Weights of a small GPT-style language model, trained from scratch on English Wikipedia: 103M tokens.
Each number is 128 + 32 x the weight over the matrix's rms, rounded and kept within 0 to 255. Layers, rows and columns count from 0. Numbers have three digits each.

# layer 13 MLP down (transposed), 128x64, rms 0.132, rows 84-127, columns 0-63
147055128136167156134133154137140096123136161158088144137145089125179061158072165128113135000129128136081138108149157130138084097133086095149192116112124156124165151134163089138110093104147104
102101124119134071080140133121133135052149145155174139040070074125077129101069160087136122076128145113111129085192115061081100127070131136117090129158120148115128119136090090132144186110125101
147092110119082112128088116123133114094101140105129106139135112146119137049141173113123191129151089124155122058120144106091125157087136125153111092144154109078084098150119124088173132151131090
193079096160064114158109119083122139169103132156159093153101133135116110113132133178059091064124092131191087130117140127105143131178072148157118085206169087120093181133172078223145062144115118
113102168123156130106143157125143202206175099154149127132151163107167162148171060116091139081127085118109124124131113115161131133097150118109171112090079064154132172149081152160125114148133088
141136106147135107102159135146100094116114156090123148142169063131084121125149160126111118152132071064141154099106130122030113082116149107154146133142198135077104135147158109100105180121116112
132163152137096159100124086149111177155155096121156126108186147162170132170117129186134181053175157111120122114048088151098080145069157149178131159147135073140133187141111140126118156161137078
146068100145162143118052134139144103113137165160130076171161138138155057096115106139113139118124148099134113133177190196052127110073113140097104187099109080090099123129153164147119161139138063
194127186182135128114160099145069141142147122145185151185196125129153118068175073125072091119150097116195088100149151111120151115114118135135130112127102049152084109152107104193136148138110113
116160092129122144135113126143111143130117177085105171140109129167116155107149146127131121123133140110126094091165169122009153140074168136103115132179153136121154126164114124146119201125097125
106113123166191178138164117166083159181121073111107114169177143176129183140121111120160164141128116129134128135104144182166106119135146140135167109096117150096229122050132121146098089109124134
173152150120148180153129084126082109156154118216118119133110143108105072184121141139126065141133140141157069154078127077087166104153093101128156139161130139116142142177160152148132132087138134
155086085121103095094078114147103115165201170118180130141119086197137166132129125129173174188099115112155121063136155116115131166119112154107105106216119129146117122147133149137150129157127154
143108069125127102160136153166147099146137137164103128173105096062111124094122127106138127171094088155151163115130118099072127141178096113142169153131126137095107137201122120123106184090045128
106115135141170119209167157167114185101166139109154130163132179161160167107121071162119115090182082196170074169109144158095158150137079151094126153068119147142106105123095128182140123179140121
179163103146127145172127105084143106146109105143121163129127102131144122161132136130103131144122155116176133147086129159134206153122135116127104068176108105128110147166170110143130128116074195
141139199121146117118083118130148157166089114135127111079140168093068104168129134179123180098126181187110115151142190146105118119137102073090122174134093105149102136102155129087076086148157096
129169143103117168116162117170139138108127075177071156116106138067077125204126103211122101147191186150148147164149103111164175145137139131097170123036134142182146142150111138116101110153122148
126112150124165141102141143085089123077188086105186073138134061169103178115133087073122120109178089112103128105135146061117132109180119098197148166111131095112124157140129109164119173118064173
130155182109116114063117115108171148178110062120128060096099155152110146189170141153108158113158144140144172141207116101140090097103142140143087145118108081145139107156121129118126072159116109
135164110092117113128105118149077093126075193144086149125104136148122126139077125066133129175117117114116115134105170125074110115197150073079111170160149181132149075150131123097135187095111176
117168118071113162092114144101147120075158171117138130113137090127133090120085115109117170120165128122149165130106127180070153152110127119098133111152092139131081107164090086145154180125103103
060121087155161101130144136152118145092093108097116078127118118125112180105110131168161162084140170150108087156162099182146171175147138220187108100066134167119115161163141123081120148119137149
174188117132131111150119082183121158126114073144087095151141181152114170113145139126145147115132126100193132110100118166149169135110107087071131151109154129154185150118118138099118113131132174
179157177171063161125117124116188110154115117147086138103112103148124100163141199151122082160098165121156220073148139116195092136123136146144125099189155123146109116134153147148105121085103093
116115102092114079116156138131102168121122174125118124107117132109125186145108148108191120123127120171103087135127089165037143116118167107136129130091071094127136130097081214137161178169102203
130134059065106127183093120153155135184098140154107112139127132096124076108130115160146131161172120085112109136168075087093140058131131074161086214143176116145125068116126127163181184092084146
173147154144114188161092079158140097126110129115106117118138134137162051139075216171183137098140154141128146085158144081115091113149117154110173184163154138107145136135121102148114135096115115
175158153110127141132148174051160135134145058135158149132116148109106157120126105149091131181120155168097107125090139147198146121146101175168105117123089140125144185062144149168095073126154137
169167127129138127188106077098080110151121114116094125139104161111169105155162091132141132110117122093103147117125145158111164101118154159091103142152110109161171174160070143169111126135135066
130131055132111199133120163120136160151174154148084159160122101123135164093107143132087110127105117073173095121145113072051138157104134108129140132142167092122123136141129076154163216131123133
103143159177094124074088128103104154148182107105160121159122109151104152049178083151092133117157131179133092135137125133103172121161129174140127061081098087166121149187138212152105142170155187
176082138117092142139131071152159119168195090072156100145176153163174140122099112205163138110119112068121182169131204132157151127113163088158151122128118181162098105135140151156130088097173073
098137144185150155139151133125182128120164100153140133108168150125140129133202097109106112107112135201118131178105143154113117116134121177147111090070089124196126145085078148106145154135155119
126131149108135125123144153105122140174125160134137108096130138081087181132128170067167089093121086147121099079160104054109141108152103137138122131161120112077110106159137144124155166127126149
138118167112119073123128133067120161157116097111139140129168167109148114074087137137069126088185153083108097096091099156166144130115100190179109118122187138112119157125118117095100055147149139
125140075072122141172072078165105115087090145093119079153168167112055075098074131124115131109095129175137110112173160177111076087104110118125101122144124078118143070123108142137095120094163114
119096160126174178115095072151191061126179156140090030111166100089109084160107145134106130138166154106117126107223183073085109055118166116079123139102134128146160118096171097068111173103146117
112081141123131118108122140069129191089086109134129154100163114118074187127110143115152135116141138177151090131117161178201145124117154083147109124105157184153101137097091129076106120135133131
183098200146143134115178157119168133098083185095216179119177107092124074210215129101164151056136156122173165089179191111098099091095110134156160119202138066135130093077111070205170191120126126
087113143094129129112129167132113144163106113090108136134087120095136115130089120173142185142127114183116127155138181120151143167069119113120115190073145183151141059075170161068104106069103122
150095143153082102125161143157147170084140141120134152114085083175132154167109152179092109154144126099167177126102152102191104140086110090165113065118108168172090126037125117129075078115147111
157154126175111140110130127100148130116131101153167088127186174168144177108147120170095151090158148164089117102126071133161119103114157180149116098106113114139103160129131137157101109153161156
124156126116097107127116099153082212128146113178155071151194105132089131128157115124102127089165058157138082138111124134162112097153072128178105170158112110071143095133163107168177087181130131
# layer 13 MLP gate, 128x64, rms 0.165, rows 85-127, columns 0-63
110110072108068129119188124182088113149200082105064107083106138135170127154089055101145105126167101120130162144089149108101094135086108083126108155131137204126067193121135132149137130103159152
167054124115131095142068120114118081136135109119139158147133095124134119069133188145147183128138108136116127087122144147134097117108121124135091086112143095150168086147172150109150119167166090
134116113126164171146143147180102163082092138177204115104054101135068130193147133133155108128022113043140142123128163114116080078128128090242100085116140126078176079103129167167146069157092186
154090044116104148228183114125106130106116124071069133103170127139090131134125138145123105116068164119086153170182106144100115168154140124115129169131125163080086140111122157086117172121099158
145127088167143059112122113178124108158112165065139138089196069133128108124147145140118124133136057103167127135121107165163157110140161141079152143122146147108109171080119150146073126120126114
107145073156134102118124198094189093163149145055138129135097139126106144125139098132200126179119075109135159056172160113091144118063162158106142128121097123127104150159126150129123117135135171
148077079128151119120071114104153132139118193160168062123110138158120078130075140155116133134123168169125099117178174152147139089072083121111161097118116103137194075159147140096123117123141111
083137131118099110051103112064130153180079161154076109109106149133129128173108200130118117216154157080169139117135072078099154146077140120120116093094109160135144101106096121124108129115066139
107147126129121124139108120124140193163125103133106189070091135184135181131116173142173151159121148141157146106194161118101137142107103200106124150138116116083119122142086192133096138121093111
138154143032183107153147170160153122129137133156142092165180195102082133189130132078170146124113105109176153115162099179153107128152129173143145113115090178116112178147160105076085105095094089
125178099141100114136104115120078173130145114141094126133130061096196080141046163132143161141095168148134121131150118059145161155092102110117156103088184066100109100164068121132130158137118160
124149133134116176127091091155117154157086135157104106136166140132047116169077178137140112151119135178172147142176117090061134117111112133095157198053131125110115166107138175079118126178148165
159116048131111127183137141105133124146099148114134121142107090130178106082143134123100113131095107178121095130140081101120106072109075107075077100093084173162087127168157131118093124107123119
085121058155134083092159150185122117064150115104153106144039082106109157146102137149180096077126084165109086156149060160120099166131118065136171107143135095165127145170109118132133121114163144
174187077150116066127075120115139087135141132110125134106097148168140133121138121107087115159166113172205097127106150161118146096120107112108132113151123127149128108106168108129103075141124138
165101105158092092096148133117126079048079138163105133121100139100074131170162125069095153129098119161162100150138118114155145114121140090113125155138140241127093106181070129112173111154140137
090140088136146091181090129101105165157168097067148100076136126217171161077093128093176150111095071156070173110086158085127095193099086137139112147160096131094096165119142165144148127074156123
112152172106097143170141120108135151116092148206109127162131096140087153164106107106138105117174055109142098207096129116145045109168106126130162077131132122117136098147118111164219156168170151
032083155108120110128120132139124115043133106128124125115144197145139184109081152128117130139122085192098075095127146179150133144109104113114165137140101156116127094107134112118058171115120124
152112120140106088141171137190150112157165153132124129109139120135144114117116131160142148133128090164115123170126116131160183143174142194089146164077129103188152096192130109135171062171123150
132148127122136119105135094090174116118166126148091137196145149128046136111120131129126158125187103156130131095156083150166194119142132110137110072170109111145047131158128157112163151132112157
148101123074185171163167107080119158111184186096185112111171088115204125146127127121110057081062081120119126139097139126129162137138171160173162164150126072150112140065164119102147136111063099
107073194115156129118109139118128135128105132132157153139089116101059169089120136101185108114154118145121078128105111090110112124126110133113106064104139065171139154146169143098120144188138090
145134093126132125169099158090088138109094117096127142172092147114166145094086127151214153161088084176131054194048104181123193110144157131107153144103116081127133146084135174109152125170129171
171126144145125159095143097133185137143180127144074114087127101146077102152082136102110043167150121125119156098094080060134098065138092093117105146078106167131133102161167147160172117120152123
138123129169133129118117142180130111145164200151089096094158207103119156190107133092098105139111131130167198163124126141152098070099179136131177148115154141148139105066105165113113151110084131
071104064140168110089141136159215072072128181080120135125135117079099142144036128159113109094154117068104125122168139143094081118131126126123167150102133172149118033125143102137188094123155128
071126099154149079079136123177135075153105161101074142143162118101138128099123168091211104159105107085147167119180155167155111166108163140128153182118192149144122117114090133107135145158092113
120109146143169144148125115124146141161120119095160116091186158108159118134166210128159105146125091153089122086172111095112167130100146158112105223146178124100132094126118135111134125116139204
110117133062124206107153181082151125109090111125080179110115131110162172130060207160150158152069121112124162103140196124155110176087125164142100127131145121111170143079144135101143115139111130
116084128131102097134114200121109078180188176107136106091101087177169194123123093142124118107112186129100152123103095067146112104159104125144128195160107124144103151169147183143088086086127117
120113142039091145159111108228167145151118147196111114092130146097086169172069171105118128139080102145143136140112148039136107112133091118132142171178092164079186151132133143128073086159135144
135143111099187055149167087101133126117104106104107186125057097074131109134069165167107126120127128115158109143166153181113114112129142142090132187143158169108174090106118146139094078121136143
160124159158084138141149164088109138165135154111199106106186186156141127078108137140129137152153126094144137104136095126112071158136129124176128191065146159156085080162157129124132098140086162
097101135147160116112096114125087118138158112126143088121178116129170116136133112162080066153103092157139069177119156085131117099156141166127125141076101106144162147143182101080161150113113053
134136095106158102124125134157186176129079134119153123120132103155160088191117129082129078108131152114130102097113113101152113080138055085114092122152124161063076066105112131104106178092133145
157169065102107117130049084172085145151135101156085148124115207119092132111114187091157090143120132106139160112116083196168107093135057130159165110100128125177171175179082120128140120113077156
140177133174167130103202136120159102170125114100129121144107132138150112114161100105173174135135106099105192128147121146197102165155085109110139101186135146108125092142187124134163120100160114
162128137123161131141193197168134079116118178137185148169164142105156155248227140107170107119102167149154114057164155166137044143121144060148160178131123072129069129096103096101154215098099135
150169135145111119087168164165057148090130119147073160174158123148155174138157164120130139150124188121169163156097114128103146139106113169154107112137122097189075155133112148114133185157072162
093162175086159151126195133095081129155153128126066119118116150055079132127187131089103080100102142103143167113136146137134147150140130145099104138124220165110161135135169102139127106091146113
132129203144171094149131119108135140149148112148104160159155124123078182079091142118123109126172094069175124126125137106174153157148111142131104170098183096085215105116114127103157122140107122
152133113098088098157128136146124111118118158110106141099088143055127095142069141141168096139134110077136125155172125149062118100171092155121102077127112159078164159125110122065142121045104052
# layer 13 MLP up, 128x64, rms 0.164, rows 85-127, columns 0-63
098147042104119184128086146082094170120175121104119152130136140135109095078109137150181072121094107103078147064155094101151078149150122174137155140142097104123076175212104126159127164128097129
119159103117116121014177152120153177137176170105139117140135153067166118136099091108096136131149142133124102158112116145130102147106120159115112137165069138104162171121172159133060129086122185
152134106103115057043084095092093133094111133184115146162123167108105060122037121135099125142168129149101173129055062166130253104173065115135101091132145099091168125110117120137087094097154117
230159086137108117090090110157140155121111114154112095131107119104136111150118135084101146124046108201210124131125119124142099167099139189111115167145155103154084130122134072078152140104098115
141114141134148137137135153114115119074095114169130138094071178102182136150128111143108146119101182108134136139163143113195069121146093116135097095138148089124132092176130114131154104129191168
131102144163159122188162138096102035153079119103097146156120117108184121128118186082145141109116122104127132127137136134129121107133144131097213073167112138115104137122078067115130124073173110
082104181094098114123205105123117116111153113093107140125090088105162182125162101105170126129089056104117117117115113094118125140166099153195093120137124177129057195135119150123136168134099132
126064141126131098142116158120148130100192104125082138080140117065141174138128098092202140114118107187097105163135151123141130143117096158109146173127104123087135175112183175072145193136138068
167115151108093122126164129145092130153160179165155078163117110097167088142150154097099168106169135104121105160177089166093090104168166117120145143123121128132131114172141129146162195150120176
185164095133094170164177083083129119113091110120069171103100144132170072141134114148194138141047130120170150134174137114096065108147112149091111167147138148137111130145067106158136167077152076
089106149172150172051135171172168100163149125114157143141136130188155118124145102170097133129126084139128071115159184141117154146085126112171108111107116131092130181082126122132096050106144143
094122121118097087109121143118135181124167150177147124134096161075139107181120071107092055113162148080115098178135122094109084052139173145153130120099097171162167097153099087156115141154162112
097133190131129119100157132152122112116151136150115132077119176128112118143097166096122104121137155055114155166096137132131157151167156113121157158168173077071168118089117093144150158146105165
113173122139138140079091147119173084077162087079170137181021124144128040124134171152104164136139114131119074060096170172139068092071130084172141147129107108158143152104167132151167090120120112
120112116160107123131117117142086130125071140131131121151087161116087077109150119164136062153125126112118111148129144120106132081148113146170174197093129128162179102139110136139108121160167098
156116108175096138130162122094144070093078153160106153120126171149132151151188149148086099127098102112131187103179200065119133083148175074123127121160095173147064119155122110132114119130126186
117098119135149082145072105111156176197150132100157098088143111120121167091140176122176152144073042119099141126060171148168116160108083135218131139155136127086132135091181157087124137070122085
063120121145103144110193120093124170147147151070114140114102103137177122129093089116117121091163108101030166170156126060097134129105177174106133115073081160116181141100151142141141113116149130
122046104127114170138078131138107129132174132127134174170113155130091111093072160150162122122120113158096147096140132116170149127128129122072131151147114142101130139120137145140103149130118193
199070143114133129168171115084140086095143103107127137100100053095175104119183136134127123143153144133146122089134147116127150164159141136165145192133129097164134165089115098138106129126094116
128123153146102139122132137160097139172146131148134090137109150093135130144161131094146091130135133124100110130099068126127144179111094176104141177118145116146154156103143175103093102058111117
025151157142092123118112125076123184133167133094075144132160132119137097067064114139167067143047130109145131156089127098108176184167090164154060107154140161113127097100136131137118117112120121
154109119201135113116089132065099112156177188100133116132171115189168122128150157173144116121146116165136123109144158137095122130143119128171140088109125089104098108157132133158113136163151155
132123138154182095163156125194111158172118057105146146221108127123171166140153145171113131168147134157112120176110100168190146139170133135135052138114127095132095096097058171134114168152171138
069098142089123068163105148147088148142113152076116119136133138135176183109179144135155183114113146128137106133112137184133170180083136143168159133186166130070113143127139097104125118181114167
153121075079171118157148145089088115103125085146132119181145117102136132111122108172127133063134105179104099125150132136110186132165066077082145121142104089078129060137161062130140114097156164
110114077144125076136148117114141116139230163092117162055114167200077196106137135136132090135150130145109154068151190102163083145155086138128117095194158180134111113105098114126144167121148166
072120052152109092076066075120123127145136192123108156129105121148120112122097146116149128158134069135117136127105176121103161184099121141110156161144170109115120089124159113107157090136092125
112064126096144176122133121211150132084154131180128120157112164143150129165109151131131129125139091114147114132133139123134107146092105089120180070121152110153096140128146091135136099137116156
152136134109100126103169095133136093081118159137149109135103070103154114111185085131141130116135133161134121149104104205111115091167178104162172111150092161121079141102103183070094175104148057
142079134121066148071159179141120075156181186121186120155125076129157163123150100124165148126151180132082127113135164074098101063203149145146117213086084104143122101130130150159105110158144099
132093150183109166109093110115071038169108120174111117150116180126094113115118166097118185142202103171172117117093110160058143123145147111143150170134197101129092097134060083158136147148129200
125145087169160120118092133143159123152142127160133128111075152118048112144083124070106138149131109118106103148146100093165103068130103118125151129173131135044094135130162151149092135150157128
092143086119107121130156127106120126142117085150117114158115087155124133137167166092106176082108080130181176119124097154112072141140111134134106153217136137124121128103169113136077167179099162
056120138176080096153053082087090089091175099070153110149127130130162143133189106180146114129101117147082108144169155140071095124159144179133112135122114079138150142122158126149113184144114114
116114168061090202129140093112115091157152132127136123127097128135112158142133121114140132142105128123115126175102078097034111104110187131173121121103087105127124153114149115059086097115110144
129113161120104079103136188125108115128088126135140104129134165166158178156157140075106177153103178081079204114109128069133182187073118133119066107216122149083136153114105137108089180072111112
110143166111137080134171150109154093145097138136122133109124077115177130128180119137139147113153137136086143106138171141129119197160134160104070124189135151081163101111153108158123161095141136
152163124128077143118144131143162085149192196131116143185179135155089132151194124171255112173146148189126126078109151166112046099174140103133110062041111074209049155156153156170172098130155147
112135133164155031108114076090130154104121114141066117148111183170060070159091141108073130150106158137109111119109121086135130095128140112148106150140090108119164136099119134180109093105106127
144132149133079117128045088094089121155087126147132119098134089138066151123193158092088104110129145174115115127177113113102091156169169115087139116086165134166185097154117080125151122142159097
119133186139177105170078129089158140138172148150123132137144133158121157163086161132095128155140109066154121116121193150134162172159131153154092164148144068108182119098144147083112109139124140
126145133104111109129129133127163167169118173118087162059071108168113073118093141135136153131169146142138145081125209152121164179137127139070059044151147150139120136166124140116117130145157078